Part of a small language model's weights: width 128.
Each number is 128 + 32 x the weight over its row's rms, rounded and kept within 0 to 255. Layers, rows and columns count from 0. The size above them is the row's rms in percent of the matrix's.

# layer 7 MLP down (transposed), 320x128, rms 0.0627, rows 159-176, columns 0-127
size [105 105  97  94  98  95  97 104 101  98 105  96 102 104 105  99  99  94]
[[114 118 194 127 187 113 128 128 156 127  98 139 100 155 114 174 156  96 141 161  78 124 166 143  71 107 113  67 112 175 153 109 107 164 101 126 146 123 145  91  66 143 131 167 117 148 127  89 139 161 125 144  90 117 150 137 114  98 104 142 149 111 151 111  75 170 114 130  53 140 149 185  72 187  97 136  91  71  99 141 109 112  83 161 145 141  98  99 123 100 157 112 140  65 119  26 116 189 110 136 162 177 113 106 130 115 101  76 191  96 150 103 149 146  75 118 100 146 100 138 123  60 129 138 139 105 148 145]
 [136 124  85 119 123 152 112 169  84  88  87 123 151 162 121 131 155 184 128 146 103 153 200 112 164 148 170 102 210 134 102 152 194 148  99 156 161  84 159 134 137 133 156 174  81 140  83 178 105 118  72 154  83  97 130 117 125 167 131 112 116 146 151  92 155 142  95 106 137 172 136 129  90 158 143 130  88 160  89 205 193 118  82 110 131 183  88 106 189 118 115  99 118 165 198 117 194 158 131 103  86 106 145 165 135 113  77 126 113 111 109 121 166  95 113  64 177 129 144 101 137 141 133 136 130 144 129 128]
 [119  86 149 113 127 153 166 115 113 129 140 167  45 162  84 131 110 151 115  85  12 113 114 122  86 125 122 162  88 124 163 123 166 118 113 174 114 134 138 172 128 146 138 166 159  72 116 118  75 126 157 121 144 130 187 193  70 173 127 128  66 156  92 136 148  66 182 224 116 143 143 149 121 108 136 105  67 136 106 141 120 135 132 140  84 138 129 107  78 135 125  87  88 148 152 128 101 130 171 144 152 143 142 161 159 134 118 151 106 121 161 135 130 101  86 169 132 138 189 120 163 163  88 183 112 119 140 117]
 [ 60  61 106 102 130 101  45 150 124 155 159 132 137 173 127  72 139 168 150 133 129 135  96  75 111 154  92 146 136 151 142 145 148  99 113 108  96 174 126  65 167 135 115 141 100 124 128 169 185  81 127  76 143 109 108 145 118 138  31  95 105 114 133 211 122  90 140  36 114 148 151 120 159 103 175 155 112 184 134 109 164 124 102 163 138 129 112 113 102 132 162 143 130 112 154 109 170 123 108  93 124 134 150 161 143 150 125 145 137 139 154 105 142 130 116 153 165 161 102 186 147 154 137 110 174  75  47 117]
 [154 100 133 115 177 119 163 130  96 111 155  86 125 100  73  93  81 137 122 144 147 115 111 165 107 122  83 165 147 168 160  71 128 143  94 150 105 181 193 101 112 102 132 135 132 126 167 103 108 153 145  63 132 128 110 168  49 140  79 121 147 149  97  95 154 144 125 127  43 140 153 119  87 210 105 175  93 178 178 118 131 112 163  99 128  85 136 138 155 147 108 167 120  74 136 123 103 163  70 195  74 113 118  81 132 125  80  82 100 144 132 188 118 132 168 156 103  78 130 111 139 120 132 161 145 112 102 131]
 [154 136 126 109 131 114 154 145  75 140 132 151 203 137 104  80 164 134 145 102 131  55 160 114 156 146 166 131 135 125  98  87 104 158 120 138 100 131 160 121  90  78  57 135 127 200  97  68 183 126 156 130 113 116 120 101 161 194  97 102 122 130 126 173 119 148 167 144 104 134 119 132 150 151 122 109 159 126  52  81 100 124 143 119  92 150 106 128  85 144 162 168 105 158 149 112  78 144 129 131 128 131 134 117  55 120  91 190 218 185  98 196 122 110 115 103 135 156 110 122  54 114 108 129 135  84 164 112]
 [108 130 111 118  99 139  92  66 159 135 174  95 135 138 154  86 115 108 165 119 149 131 109 133  80 145 106 161  92 127 140  80  73 140 208 172 167  79 167 158 121 167 161 122 194 136 159 112 198 108 155 135 172 117 137 149 160 156 102 167 126 140 152  91 103 146 161 133 167 103  97 176 143 126 147 168 132 123  51 163 151 166 108 128 160 108  75 183 124  97 153 204 146 113 167  92 126 150 104 179 113 124 169 137 110 117 140 121 113 159 145  63 187 138 125 117  72 176 147 152 114 174 143 112  92  86 154 133]
 [133 118 114 103 141 103 162 107  84 125 179 129  93 159 140 158 128 167 104 172 103 158  58 150 100 160 130 120  99 146 107 132 140 108 143 126  79 116 202  62 111 105 121 169 178 131  88 120 101 134 129 169 114 154  83 172 206 141  93 103 152 112 121  77 117 109 139 149 173 134 167 168 145 184 143 171 131  70 101 143  83 118 136 117 164  82 123 149 106  98 150 153 176 149 124 119 146  83  98 126 117 141 185 110 152  71 171  84 189 148  93  98 116 123  41  74 165 106 120 132 147 118 167  77 136 114 124  98]
 [ 89 106  49 129  92  57 160  80 109 168 155  99 144 159 141 111 129 179  77  94 117 156 146 117 141 176 118 126 116 129 151 160 116 121 128 102 108 112 197 104 114 117 146 186 121 191 112 145 103  99 152  72 101 164 147 182 148 128  82  75 141  95 148 155 123 103  88 109 190 118 173 185 150  73 115 106 131 127 132 177 113 104 146 102 173 119 121 122 166 151 105 123 165 120 132 120 124 141 161 138 183 143 125 144 143 184  94 154 112 123 147 112 122 186 146 170 150 108  87 148  58 161  49 136 183 138 147 151]
 [124  88 122  95 105 131 119 164 158  89  59  92 108 113 155 159 101 110 121 145 107 106  54  93 167 174 112  75 135 180 100 153 112 153 132 125 140 124  92  98 113 163 146 117 154 129  83 183 126 140 167 155 140 148  98 129 147 170 123 170 152  89 134  39 150  94 184 153 186 140 134 165 120 144 146 122 114 123 125 143 121 148 181 170 147 130 172 119  93 161 113  79  72 102 133 101 104  42 124 175 118 104 162 194 123 163 151 172 115 154 141 140  85 135 135 162  96 139 215 100 132 101 129 188 133 129 149 111]
 [ 91 156 159 128 222 146 185  77  84  79 153 196 122  53 161  75 152 100 192 111 126 178 127  91 137 153 119 114 169 131 107 102 132 120 133  93 101 100  89 144 146 116  75 130  85 136 150 168 121 149 124 156  94  69 144 160 124 130 102 162 117 152 128 156  92 113 153 105 115 147  96 118  93 119 100 106 151 128 143 158 211 138  93  93  56 122 166 127 158 138 201 171 123 126 131 133  77 131 153 135 136 115  98 129  77 185 101 157 113 114  87 105 102 122 147 179  83 150  96 118 120 142 138 143 115 170 116 152]
 [139 132 118 110 104  86 151  80 103 141 153 152 149 160  67  71 139 143 159 120 140 146 145 121 178  79 104 177 143 129 107 157 181  82 154 125 137 139 202  71 121 149 126 152  40 167  96 102 110 119 100 127  98 110 163 121 161 127 136 104 183 122 158 141 171 148  99 151 122  65 170  98 137  77  83 152 115 140 121 131 113 129  68 109 170  69 109 118 129 123 126 158 118 119 100 113 205 142 129 143 157 143 133  88 184  57 171 121 153 168  73  84 133 152 123  98 110 130 112 145 164 185  93 100 185 120 132 144]
 [164 141  75 208 145 147 139 136 118 209 128 178 122 118 156 122 146 120 150  73  85 153 167 157 121 157 136 156  82  99  67 131 151 110 124 148 197 125 100  83 103 161 132 131 158 152 116 140 160 131 132  92 160 154  92 111  62 152 110  85 174  98 141 128 113 159 128 179 144 118  94 114 137 169 155 134 137 171 112 106 140 159  96 123 162 130 139 201 200 171  74 124 168  64 199 165 171 108 139 138 127 102 124 190 119  65 119 146 180 140 140 130 127 142 110 109 143 145 116 129 153 151 135 148  69 100 123 108]
 [164 133 188 105  72 132  91 144  97  65  86 165  88  67 105 111 120 124 139 160  98 101  79 200 104 134 144 118 150 113 114 123 109 166 130 101 128  62 112 136 146 138 102 146 176 136 128 139 114 189 130 145  54 131 100 120 117 117 113 139  95 102 134 129  89 138 129 148 148  91 104 123  77 164  82 171 140  91 126 173  59 188  57 183 129  63 148 126 170  72 151 144 114 113 153 126 190 123 129 119 113 147 130 152 142 174 126 189 127  98 116 165  97 135 137 134 152 161  96  94 125 110  91  78 139  92 108 174]
 [126 136 101  83 170  93  94 132 146  99 177 168 124 123 151 109 159 125 200  88  98 133  92 144 128 182  91 163 114  83  53 106 110 165  76 119 136 125 107 134 202 141 133 135  87 146 104 155 116 104 115 129 159 142 138  80 121 156 120 116 125 138 139  97 161 149  77 158 149 143 164 144 101  57 133 175 140 221  86 117 171  99 124 172 162 119 176  91 131  99 132 110 134 110 104 103 103 151  80 122 144 169 124 135  93 174 118 106 149  82 196 140 104 162 123 117 158 127 172 104 185 157 151  69  66 156 131 146]
 [113  68  73 167 136 138  94 108  91 182 146 154 142 154 148 143 133 166 176  81 101 124 160 147  98 127 130 133  63  95 102 111  78 103 132 140 183 127 148 109 109 157 142 163 143  77 178 148 127 149 116 129 116 152 166 158 129  79 106 116 102 190 157 148 122 134 120  97  46 152 182 124 102 160 116 113 102 177 143 170  99  84 128 163 185 104 122 102 153  85 139  96 139 101 130  63 181 118 117 101  98 127 145  91 148 127 129  62 112 195  83 197 113 165 147 175 165 120 147 158 159 129 100 104 140 123  95  84]
 [111 106 155 165 146 100 131 171 106  49 121 150 153 110 163  49  97  76  83 154 137 121 100 134 116 124 146 116 146  58 178  82 121  69 150 100 123 103 152 116 134 120 138 105 108 105 105 139 116 114  89 120 166 177 139 180 166 122 146 149 137 146 114 131 129 169  83 133 161 112 133 108  92 123  69 167 117 186 126 152  72 154 134 159  92 159 153 152  98  99 117 161 125 154 153  88 130 104 115 125 161 112  79  94  62 132 166 107 124 111 129 135 112 174 107 101 107 102 197 159 123  93 143 183 132  81  28  78]
 [112 101 132 141 183 110 130 120 127 153 131 157 135 129 126 114 133 169 146 158  89  82  89 143 142  96  87  97 168 146  86  99 134  96  88 105 127 121 204 174 108 143 144 170 102 166  22 109 110 161  56 139  98 150  81 157 149 142  84  69 212 112 114 108  91 131 122 146  72 187 139  76 134 151 118 128 122 177 123 100  64 162 109 133 185 138  98 141 151 160 108 151 127 161 133 135 129 182  99 106 116 144 173 110 139 131 133 148 140 173 186 128 181 143 156 170 125 105 168 106 135  89  80 151 131 156 135 133]]
# layer 7 MLP gate, 320x128, rms 0.123, rows 160-177, columns 0-127
size [103  96  92  98  96 101 103  99 104 105 104 102 104  97  97  95 103 104]
[[167 132 114  94 112 121 167 139 131 120  55  76  75 160 162 153 159 140  98 118 123 127 133 126 139 106 127 143 143 177 128 169 195 111 148 148 156 112 103 185 183 115 131 157  71 166 122 109 196  85  58  78 145 101 163  89 141 131 172 122 144 145 135  84 171 153 134 123 106 130 150 126  90  86 137  88 120 162 168 144 168 123 139 104 111 116 105 173 151  64  84 102  96 125 151 136 151 165 161 164 155 109  41 134 117 133 133 116  64  79 119  96 192  98 121  60 130 151 109  77  93 137 111 160 160 132 126 140]
 [149  87  66 164  90 110 123 130 150 131  94 147 140 172  94 117 134  69 117 169 125 143 121 138 107 116  72 138 173 166 105 175  76 147 100 124 148 155  96  87  95 109 128 129 128  88 148 100 118 114 177 150 103 190 115 157  87  97 165 156  72 105 159 107 143 168 108 145 136 204 126 135 120  97  78 120 186 100 153  77 174 114 129 114 134 106 119 119 149  56 136 123 131 151 146 170 147 152 136 120  74 103 157  89 179 137 140 203  50 143 178  87 155 111 109 151 110 111  95  73 152 144 106  87 159 162  86 132]
 [152 187 189 147 138 185 166 145 132 117 183  74 122 147 156  80 146 147  88 131 117 138 134 138 166 125  87 134 180 145 116 121  96 137 184  62 120 148 159 155 158 139 205 144 154 132 113 114  64 136 165 189 117 103 118 144 132 146 132 116 163  56 189  95 112 152 121 115 108  91 210  90 128 172 133  93 133 137  86 159 122 111 173  98 174 172 169 176 112  88 118 123  86 121 131  67 121 164  65 121 134 111 112 111  94 108  84 135 157 126 107 156 146 111 157 151 130 114 104 146 106 144  78 107 127 150  89 164]
 [120 136 154  76 152 112 179 162 107 147 110 136  80 134 127 142 127 132 158 139 195 111 130 145 139  72  73 155 121 151 123 125 124  63 182 122 102  89 139  92 134 149 129 130 139  75 145 104 138 103  95 152 144 119 142  85 143 169 145  71 142 160 147 203 178 144 165 114  93 143 107  94 145  91  94 147 144 174 109 142 124  85 168 122 118 111 116 142  82 156 112 126 143 156 183 139 101 123 109 216 127  53 100  95 137 102 116  98 170 114 106 185 134  69 105  74 124  49 127 121 101 116  83 144 131 108  52 166]
 [115 125  81 135 140 146 163 148 143 103 102 107 159 107 170 106 103 100 161 107 183 167 145 102  95 122 102 103 100 160  94 123 154 156 112 157  94 117 154 148 136 171 137 131 169 104 116 181  65 117 164  62 127 172 124  84 125 161 118  82 106  74  89 208 159 125 119 175 165 138 158 115  96  83  97 117 103 142 105 142 173  95 177 166 194 156 109 142  83 146 146 119 172 166 183 163 135 111  73 145 113 152 189  95 170 127 134 141  92  95 154 159  99 150 178  85 135 152 127  82 101  72 154 131 182 108 114 110]
 [146 134 106 138 122 110  95 109 128 119  97  94 114 151 111 132 121 171  96  94 137 151 115 142 112 144 125 140 178  90 133 141 138 136 145  84  76 154 164 157 180 145 157 135  86 179 134 189 156  88 105  71 144 158 165 128 152 135  98 206  92 103 152 185 135  92 140  67 171 107  79 134 146 153 141  98 128 112 138 151 104  97 132 116  91 128 127 120 114  78 103 144 148  87 197  64 185 144 145 117  82 136 126  83 186  99 201 125 165 143 196 101  92 158 210 183 178 122 107 117  99 135 106 114 150 110 112 135]
 [136 108 127 126 118  96 115 165  97  21  95  96 160 180 116 143 107 175  74  61 108  92 176 153 127 202 155 119  99 128 129 150 170 154 113 167  82 151 166  79 116 129 180 115 107 120 141 117 125  98 169 145 129 150 100 130 128  65  93 123 143 153  82 107 115 170 173 199 114  98 100 170 144 161 134 103 177 171 127  62 149 146 129  65  92 176 153 137 138 145 107 167 184 152 173 120 116  98  76 118 123  93 122 164 121 130 160  98 105 138 133 112 131  98 109 125 117 149 139 110 127  95 184  89 172 126 121 109]
 [107 141 166 109  77 158 148 114 153 112 165 105 127 100 157 149 134 105 153 159 202 106 152 138 135 147 126 172 110  66 102 154 132  91 149 107 139 181 155  97  63 109 154 106 195 104 129 111 166  66 149 122  89 144  90 118 106  84 127 120 232 116 120 109 218  93 186 164 112 105 110 122 154 166 146 116 158 126 144 112  84 194  93 121 102 170 144 125 109 113 143 167 127 129 177 133 139 144  64 173 170 116  83  84 117 155 117 150 127 123 125 146 167 201  89 107 133 140 100 110 172 124 120 131 165 118 126 136]
 [136  85 153 103 164 123 122 168 140 121 175 137 170 112 103 155 177 141 139 111 121 138 115  96 156  86 145 121 192 121 116 152 119 151 122 219 135 134 106  97 132 100 113 205 136  96 128 123 106  76 127 102 166 139 143  83 113 217 182 107 131  97  99 125 148 168  57 112 135 106 145 175 157 102 183 106 174  87 110 113 153  99 134 164 138 170 143 103 101 106 104 104 180 110 151 205 137 103 137 149 152 108 156 127 162 108 106 123 125 169 165 111  51 184 104 100 118 115 164  98 158 166 164 108 139  90  94 173]
 [157 179 127 191  58  67 185 143 108 153 140 114 123  88 133 137 143 124 141  61 133 141 106 125 138  69 141 151 130 172 103 123 107 177 177 227 147 121 115 176 120 158 129 135  44 117 161 132 131 145 146  86 132  79 138 169 170 129 177 177 134 133 153 119 118 164 138 103 114 180 115 126 109 127 120 143  81 211 148  90 148 131 123 103 128 201  97  98 143 174  78 135 144 172 110 163 136 125  94 160 135 148 170 129 101 102 134 160  65 143 148 113 166 109 166  80 143 138 128 129 108  96 109 110  94 138 118 132]
 [127 152 129 165  94 232 146 130 130  95 133 132 206 157  99 112 146 119 140 146 153 148  98 128 101 100 148 141  75 102 130 157 191  56 154 104 153 114 129 115  98  87 151 135  84 117 110 125 205 108  97 109 160 123 137 144 120 152  86  80 167 133 129 122 148 129 149 186  29 168 124 105 149 166 131 144 100 181  93 117 177 125 121 165 218 107  60  85 158 113 117 112 114 145 127 136 109 126 168 159 108 141 129 142  98 197 154 123 100 120 150 162 138 136 103 173 158 135 105 114 144 132  96 118 134 107 114  75]
 [143 120 143 115 112 117 113 107 128  93 173  52 164 114 101 137 129 137 113 127 125 120 172  99 147  72 100  94 135 145 161 162 157 144  97  75 122  83 185 157 100 138 151 163 124 142 123 104 106 100 147 123 106 102 116 151 147 102 141 146 119 136 165 213 136 178 140 126 109 132 122 125 135  98  95 120 116 134 109  79 124 135  88 128 180 119 101  79 116  76  53 130  82 167 144  86  87  77 132 173 183 123 150 140  93 150 110 105  69  67 158 183 168 120  82 122 110  38  65 216 105 141 142 126 117 142 132 124]
 [184  68 143 126  92 127 105 103 149 126 114 178  95 133 122 128  99  59 159 100 181 127 168 164 114 163 136 119 182 126  89 120  99 124 137 165 123 158 145 145 119 114  70  88 154 135 164 112 111 188 148 178 122 157 143 134 156 153 106 150  98 176  70 135 117 197 184 219 115 103 120  81 140 160 127 131 146 135 166 165 156 154 143 176 134 127 155  95 133  85 145 101  97 146 130 119 126 110  71 134 156 116 139 161 121 164  88 155 127 141  90 170 126 152  86 141 167 200  78 113 173 135 155 101  97 166 195  97]
 [122  81 137 163  93 197  55 221 118 144 153 115 126 154 159 135  81 141 171 181 110 144 150 133 158 153 148 118 121 144  88 123 120  39  85 142  77 161  95  74 180 112 144 127  61 119  96 134 115 168 166 126 147 146  93 111 120 115  82 122 105 123 140  98 167 165 139 150 133 142 100  85 156 137 155  93 103 132 148 152  99  70 155  93 135 111 110  90  86 136 103 114  91 155 115 114 151  87 148 182 122 126 152 145 153 142 195 160 152  91 116 101 116 107 175 122 154 148  61 106 160 145  94 125 167 153  79 162]
 [158 135 144 112 101 113  68  93 144 152 179 137 142 154 161 159 195 163 145 134 111 111 171 156 117 118 127 119 138 223 109  64 132 126 171 140 110 123 116 164 140  77  94 110  85 119 173 138  94  97 102 141 147 122 168 102  63  90 126 126 152 178 131 161 108  85 169 134 145 123 125  87 153 174 130  78 146 119  98 160 150 104 135 131 140 147  97 104 104 165 127 128  92 202 128 116  92 158 114 164 110  89 157  98 120 134 119  85 102 137 106 155  77  60  46  92 108 101 190 144 124 127  68 100 172 128  77 141]
 [164 116  75 134 148 192 100 107 140 113 102 148  94 136 135 194 155 136 124  88 159  95 118  91 118 125  88 112  92 139  65 159 188 160 102 162 109  99 146 161 139 126  95 116 172 165 116 145 191 159 151 168  62 147 149  70 139 171 116 130 150 182  81 131 126 134  71 152 122 137 115 109 103 106 170 100 126 109  74 200 128 132 111 153 143 143 112  89 145 105 155  96  74 110  81 188 138 128 143 108  77 141  94  74 145 161 128 135 105  92 164 177  69 159 182 140 130 131 161 155 115 144 137 101  95 149 193 122]
 [133 114  77 130 168  74  81 124 157  98 127 168 123 117  87 140  97 119  96 137 142 119  85  87 102 109 148 143  91 114 110 153  98 110 120  43 122  95  52  62 132 148 143 169 147 116  89 117 140 132 157 176  97 123 132 217 113 180 112  93 111 202 139 135 142 135 153 121 158 105 144 148 128 162 129 120  97 129 162 130 121 167 123 123 160  76  98 129 107 125 133 175 103 103  91 140 170 128 102 114 107 111 197 107 116 110  52 175 118 146 100  62 151  96 143 135  68  92 117  84 177 121 132  81 147 194 128 114]
 [ 83 111 130  93  97  89 128 180  95 166 110 102  98 179 157 130 109  83 141 131  90 122 182  75 146 154 126 109 163 139 145 119 126  88 119 108 100 165 146 122 151  93 148 159 160 123 104 154 121  87 145 128 140 172 145 136 123 117 165 192 134  92 174 151 131 117 106 167  98 129 138 116 119 122 103 136 115  96 134 121 197  79 163  75  82 198  92 166 169 132 108  78 115 109 110 143 145 103 119 125 137 125 167  53 108 103  71 132  61 114 160 145 133 126 193 169 223 103 140 118 152 171 115 110 195  88 149 172]]
# layer 7 MLP up, 320x128, rms 0.124, rows 160-177, columns 0-127
size [103 100  96  97 100  98 106 101  98 104  95  98 102  99  96  98  91 107]
[[138 127 145 123 157 145 114 118 122 144 188 136 131 130 126 132 132 153 145  96 106 111 157 136 100  63  78 143  67 133 112 112 157  85 168  85  90 134  99 172  88 206 161 154 145 107  91 139 152 102 195  90 106 172 118 135  79 138  95  89  57 183 158 150  77 159 176  39 171  50 139 180 133  88 116 148 127  62 151 121  93 127 104 156 128 123 109 133 110 171 140 139 146 146 120 107 138 127 171 144 158 122 131 129 127 137  84 204 168 135  96 158 123  93 101 146 107 108 116 141 108 112 121 115 139  78 121  70]
 [153 166 171 114 135 111  91   3  98 110 156 121 101 146 121  91 103  87 144 152 181 107  87 148 136 144 136 147 116 107 109 106 157 161 147 159 129 101  93 165 108  61 155 102 145 136 140 154 142 181  96 162  68 143 128 124 117  70 110 151 184 106  62 135 122 151  96 138 134  86 149 129 128  77 108 103 177  92 145 165 186 122 119 161 137 121 109 208 113 157 112 115 104 124 103 160 122  89 129  87 108 183 174 105 115  64  99 156 104 122 113 189 107 170 165 109 128 112 110 143  96  69 100 144 110 150 118 111]
 [132  70  89 116 116 122 132 143 128 200 157  78 107 152 155 113 155 137 126 141 196 144 102  95 166 154 133 120 137 111 143 132 162  94 113 101 149 106 143 134 116 168  93 144 142 135 161  90 110 118  96  71  74 133 140 104  87 146  97 159 160 109 113 148 184 158  78 155 186  70 129 147 154 127 101 130 122 166 104 104 123 143 100 128  95  68 137  94 118  99 111 120 146 119 141 114 175  93 116  69  39 112 216 191 150 115 157  46 126  99 120 157 141 114 115 143 128  89 112 159 200 111 108 167 121 149 189 144]
 [139 110 159 142 148 166  84 137 160 144 131 120 163  95 134 111 118 130 131 151 131 115 102 101 108 164 146 125 134 117 143 144 124 134 127 135 109 158  86  92 119  87 125  93  95  97  77  80  78 108 199 146 124 107 125 151 114 182 172 171 173 112 136  88 174 187 138 172 122 125  53 178  83 156 136  88 106 133 145  90 112 140 188  89 125 128 135 139 212 114  43 162 117 116 144  80 141 151 118 143  55 128 114  86 148 101 171 124 163 161 140 168 129  83 178 147 181 127 125 136 203 124  96 136 117 179 116 183]
 [135 160 119 120 152 109 117 175 149 100 151 156 113 166 124 197 128 150  66 180  70 141  85 144 146 129 217 127 179 135 127  70 152 183  91  76 151 165 126 168 124 132 122 160 140 184 110 149 163 140 134 132 167 160 166 154 118 131 123 156 159 116 149 175  86 141 147 130  97 115 164 158 141 148 130 137 122 117 164  96 137 137 140  67  98  93 190  58 180 173  99 107 132 102 137 127 163  88 108 109 156 103 152 130 145 123  80 158  76  93 147 137 164 195 188  83 135 163 168 118 120 164  99 102 178 119 116 127]
 [ 97  95 160 178 134 112 120 126  81 138 149 122 155  90 141  97 126 169  65 107  81 174 110 141 152 142  57 149 128 156 119 122 124 170  45  73 133 197 208 171 123 158  70 119 186 153 121 112 132 163 113 140 110 208 167 152 130 151 123 105 118 108 130  92 109 132 116 146 169 112 178 104 121 106 104 185 109 131 165 119 156 112 169 166 148 191 135  94 127 132 122 111 150 107 124  87 182  81 102  95 107 125  51  98 124 123 155 150 115 128 146 138 129  88 101 157 172 133  93 182 141 143 124 115 115 117 183 137]
 [129 106 148 121 103 155  81 167 168 180 101  96 103 151 139 140 150 134 168 182 149 175 122 156 162  63 143  96 103 163 101 150 121  59  92  72 162  97 117  99 134  92 151 116 189  97 140 187 185 115 135 133  58 123 117 186 128 159 147 111  92 101 130 172 146  80 114 114 118 100 176 168 114  93 159 169 133 152  99 126 187  96 143 121 135 215 133 159 108 142 138 188 203 126  92 139 136 129 128 145  92  87 114 109 172 125  82  95 130 109 114 105  81  97  96 154 149 108 100 159  96 124 149 147 144 107 147 158]
 [177 108  67 128 134 188 110 117 157 116 195 102 118 144 134 120 189 150 156 138 124 161 182 161 116 108 113 179 138 156 110 134 108 130  78 116 101  95 146  94 135 120  97 126 148  98 158 129 120 176 110  82 125 139 197 164 155 177 147 121 109 119 174 115 119 126 100 171 177 173 133 142 135  70 133 137 151 166  88 140  91 144 102 183 225  84 117 143  99  83 134  98  70 137 116 105 151 105 203  81 158 135 117 127 146 122 143 103 144  77 186 158 115 144 146 127  89 147 149 128 151 119  62 153 135 129 199 155]
 [153 109 150 148  98 154 143  68  83 161 153 107  80 158  99 166 136 122 108 157 124 143 168 144 172 115  89 211 132  82  80 115 146  66 117 136  88 108 144 130 148 124 136 126 115 126 179 139 110 103  90 186 172 116 154  67 165 123 165 129  93 119  80 143 162 179  50 134 151  85 109 125  88  95 101 143 180 129 133 139 180 125 100 121 104 179 117 115 124 145 146 133 176 189 141 177 188 120 141  92 120  86 144 125  80 113 124 138 158 186  97  86  78 126 145 126 103 118 121 140 174 105 128 109  83 200 129 101]
 [144 146 126 133 122 132 172 164 149 201 146  71 127 125 143 158  98 167 134  99 158 111 134 173 161  90 113 166 102 143 125 173 109 111 145  59 148  84 153 126 162 113 134 183 158  78 160 128  97 133 148 121  91 133 105  95 141 172 143 179 157  60 141  72 158 156 159 158 133 141 131 101 112 145 123 107 136 184 174 115 169 103 141  54 115 124 154 168 103  88 154  83 115  67 162 124 149 162  90 143 110  52 109 142  54 113 121 117  80 115 132 100 120 111  59 124 120 160 125 124  43 139 118 131 179 138 104 121]
 [117 135 109 130 133 145 100 109 139 177 114 130  57 147 137 137  97 147 120 134 186 108  56  84 125  69  95 186 128 152 110  85 162  73 143 169 133 157 122 168 138 175  91 125  79 128 114 193 158  17 171 110  88 123 105 110 140 103  98 152 111 107 107  84 101 143 175 104 117 127 162 213 112 111  94 122  94 175 148 151 159 100  98 105  96 147  84 184 114 131 116  90  47 147 153 137 142 130 142 125 113 133 187 101 139  66 156 142 112 115 108 121 117 124 119 166 139 156 138 119 128 111 121 172 127  96  97 149]
 [ 85 175 136 168  92 151 139 156 140  93 103 158 146 130  79 149 126 134  67 181 118  75 107 115  96  64 106  72 159 146 138 134  96 109  97 138 119  98 132 110 118 124 126 111  82 148 101  88 129 161 180 148 130  98 122 122 163 101 120 194  65 150 173 186 125  81 204 136 157 136 130  72  97  69 122 178 107 148 139 116 159 153 126 110  81 137 133  84  97 108 181  94  77 109 179 145 185 180 143 130 137 154 152 120 139 144 167  87 163 131 190 107 111 133 126  81  59 150 126 105 136 141  94  99 139 113 148 102]
 [106 151 135 139 168 112 120  80 147 140 100 112 150  91  79  97 144 183  99 192 107 172 129 174  93 131 164 180 164 111 128 177 180 115 133  86 145  85  97 117 110 144  89 127 107 113 125  99 145 116 138 140 115  97  62 154 113 142 106 124 167 101 105 142 126  89 115 124 138 145  85 161 182 116  94 142 115 150  59 144 132 129  77  87 135 138 139 128 109  61 142 124 181 112  99  96 180  67  71 149  99 128 128 162  81 174 120 131 158 140  96 156 134 113 152 161 116  59 102 136 111 134 125 188  31 122  95 187]
 [181 201 133 133 132  85  68 114 130 141 102 169 180  77 107  96 179 157 183 110  89 148 158 147 113 114  82 135 124 139  81 176 129 131  99 129 167  71 165 178 128 152 116 169 144 138 129 144 131 113 116 141  89 121 159  89 121 195 105 114 117 119  67 150  83 105  99 146 118 144  62 120 116  95 115 146  83 156 143 100 124 161 120 141 156 130 119 158  69 129 143  99 141 152  74 140  78 149 121 100 138 131 145 152 154 161 144 108 212 180 170 120  87 116 104  35 153 139  79 118 101 159 168 133 116 158 110 108]
 [110 115  89 138 135 143 144 145 109 148 153 199 112 131 161 174 126 124 112 110 127 164 113  85 107 145 109 149  99 133 132 104 202 120 170 146 120 113 171  86 138 131 142  68 125  96 112 125 131 125  99 161 133 182 124 152 132 145  85 172 159 107 132 142 149  52  98  65  99 105 137 160 176 132 165 142 202  66 208 161 136  87 184 109 174 112 118  80  97 105 104 178 120  82 155 135 158 111 154 144 124 175 157 155 189 174 189 112 107 156  99 142 155 139  97 138 136 132 206 173 166 136 109 137 119 112 112 159]
 [120 103 110 128 151 201 110  78 131 156 172  84 162 165 121 151 151 195 174  95 122  91 141 104 160  96 144 131  76 145 141 107 121 133 135 140 189 119  95 112 168 151 146 130  89 154 163 117 112 142 164 113 112 137  92  97  71  98 130 148 167 130  89  69 167  59 118 141 118 166 143 159 149 109 172 147  97  46 145  73 182 123  59  82 167  72  99 123 119 136 112 124 129 112 166 154  66 173 124 113 140 157 185 134 165 131 131  83 106 124 101 152 205 141 159 107 138  98 185 125 130 131 121  91 127 118 124 135]
 [170  54  91 111 103 124 146 104 125  97 134  70 187 110  73 156 154 148  99 112 186 126 115 172 164 151 141 163 105  52  87  86 106 134 138 137 148 136 130 167  78 177 110  97 110  75 157 132 111 179 156  96 105 136 152 124 106 160 130 159 120 140  49 132 138 147 187  77 155  84 107 121 152  77 158  49  71  87 162 160 142  78 112 105  69 137  87 123 173 106 107 131 139  92 132 126 171 121 103 169 108 132 121 110 171 133 155 165 106 117 114 124 186 105 151 110 103 156  77 133  96 136 110 136 136 125 125 143]
 [113  81 128 164  80  73 195 238 130 162 127 150 100  95 179 157  87 162 100 210 119 151 148 118 159 114 156 146 126 141 130  80 138 148 110 144 151 116 100 114 149 148 139 112 135 111  79 129 115 136  75 161 159 186 119 119 133 125  92  68 112 153 125 156 115 103 167 108 160  99 120 103 157 208 146 133 143  90  68 111 164 156 183 127 149 148 163 101 131 104 125 156  76 127 108 115 139 175 145 172 159 105 166 103 135 109 154  57 128  90 122 112  94 122 110 140 180 156 131  86  65 127 139 137 125  95 120 162]]